Weights of a small transformer language model.
Size: 14 layers, width 128, 4 heads of 32, MLP 448 tanh GELU, vocabulary 8192, 3.63M parameters.
Training: a variant of SOAP for these matrices, 141M tokens, 4555 steps.
Each number is 128 + 24 x the weight over its row's rms, rounded and kept within 0 to 255. Layers, rows and columns count from 0. Numbers have three digits each. The size before them is the row's rms in percent of the matrix's.

# up: layer 4 MLP up, 448x128, rms 0.18, rows 443-447, columns 0-127
# down: layer 4 MLP down (transposed), 448x128, rms 0.168, rows 443-447, columns 0-127
up443 110:107149144089150129161094134133117120117113145141131137124132144160105161187125165114113140131146177126110102169128143140145140121143210132097108118154113175116156138154099090090159128117136163086106121137102114113113138125100080116138088179110088142153133090151122166124142123166136126117110134135114131132147146138125130123167148125097123117120112084075152103146128102109135138091125
down443 106:142143140173160127158125128106170123139181134130173112105137166180098134144151176141152147110167124107175120118155110113137135137124141113163159078154120114142145150095110165119098099117064118117147092119130097135116147148130118109126110102105091109117133080078106101132145096138111137142126100150104130150125161145141084101122118139121121139137132128159099168147150098145129108109103
up444 090:100132172124136124182093153088129154153157106126109081156138086136141111150102128134151164089125128118119160134130133124145125135149168133147163133139158131148116188092120090126101146108108076166135138152088120171159148159159110134123133089165120108119124132117127104142116095123142101110170124124146093148071138136117169135114078128145104119136165102145113115105136098131127119139123
down444 086:123144152119104093110144152120132126126134113128104142132134125154070114094129155154157110116117087126127116131165122096139135108087119115170131128122124110124105064134045123126101148106130121123110116086128115126131111130164160126172136136073140109113131133130113133151111091132118156123151110143122163118150133178164116147110153114120132135147074140082127134120199138075087129136141
up445 097:149128135121161143138100151161130131124114117130112134115139110134093143115135100143180158152119136152109143131137129126162117113086151119096124144110102134080132104156126114124141172118104090123128153127136112137162110087118132149095108144107143132117088131174150182182131141117148133110182211103073130120094107092095121131140157150080113156117094137132128134111123137123160137131169
down445 099:090147143116127111135132157108117125115097101156151123197091182141131142112115109152120114105117135156101112139141126095075128105081090153106135117128148149142106137160120120101128135157117134102141112170141122100160128129114123163120137132163122138141154109082151153125117089129138157130119132091108115146111109097160120069148088133109191093137147131114175109162154087127120107121104
up446 110:115119105121139135146109088158118144092167126138117159115120121155141147126095117117135103120128159131096147152117160164115163139185142122118167109146135149135146148117125107093126122148142106165161117093145160125135105132118168073081135138168098145123149141113110141117121101129094171084102117120128144198116072108136063121141122104122110113134119127143150089138110113162137105113089
down446 110:123084127131138152129130136185146108122119133072099116120133127117161153143079119138135148126141128155099103142117157106121115149130181136113164157115145118132135125124152124118067118111081156112121164127118157150109079143105133076144124114143145156102111115076210155127125132076118135173102123155109128120123112109113148130114137155151127126172122132166167148107098130130130115120152
up447 086:144112102169137092138129104131145138116161139093156146106105131158124119110124183126135103119116125143135121120153119107121161117153076134149159151106110118084139094124109107091151095160119163117137111111121134108128175145139124101126113187149142110119135128153158139137132085161156137137101143186105137181125146165118127136167102166117149105101153116100123123074089092118119116176123
down447 092:113097126188155121148101160141115154135141139125140114108164119077129117147097121174182152135117119121125168143148126089107096143139122101103157128122123093099149104118153148117121175067131132154124106164144146129118122130118129103126106147151133200110101155150140081112128120115120189182111141125121104143107108094092109102125125118124125132160144104132128088133097122151126102118106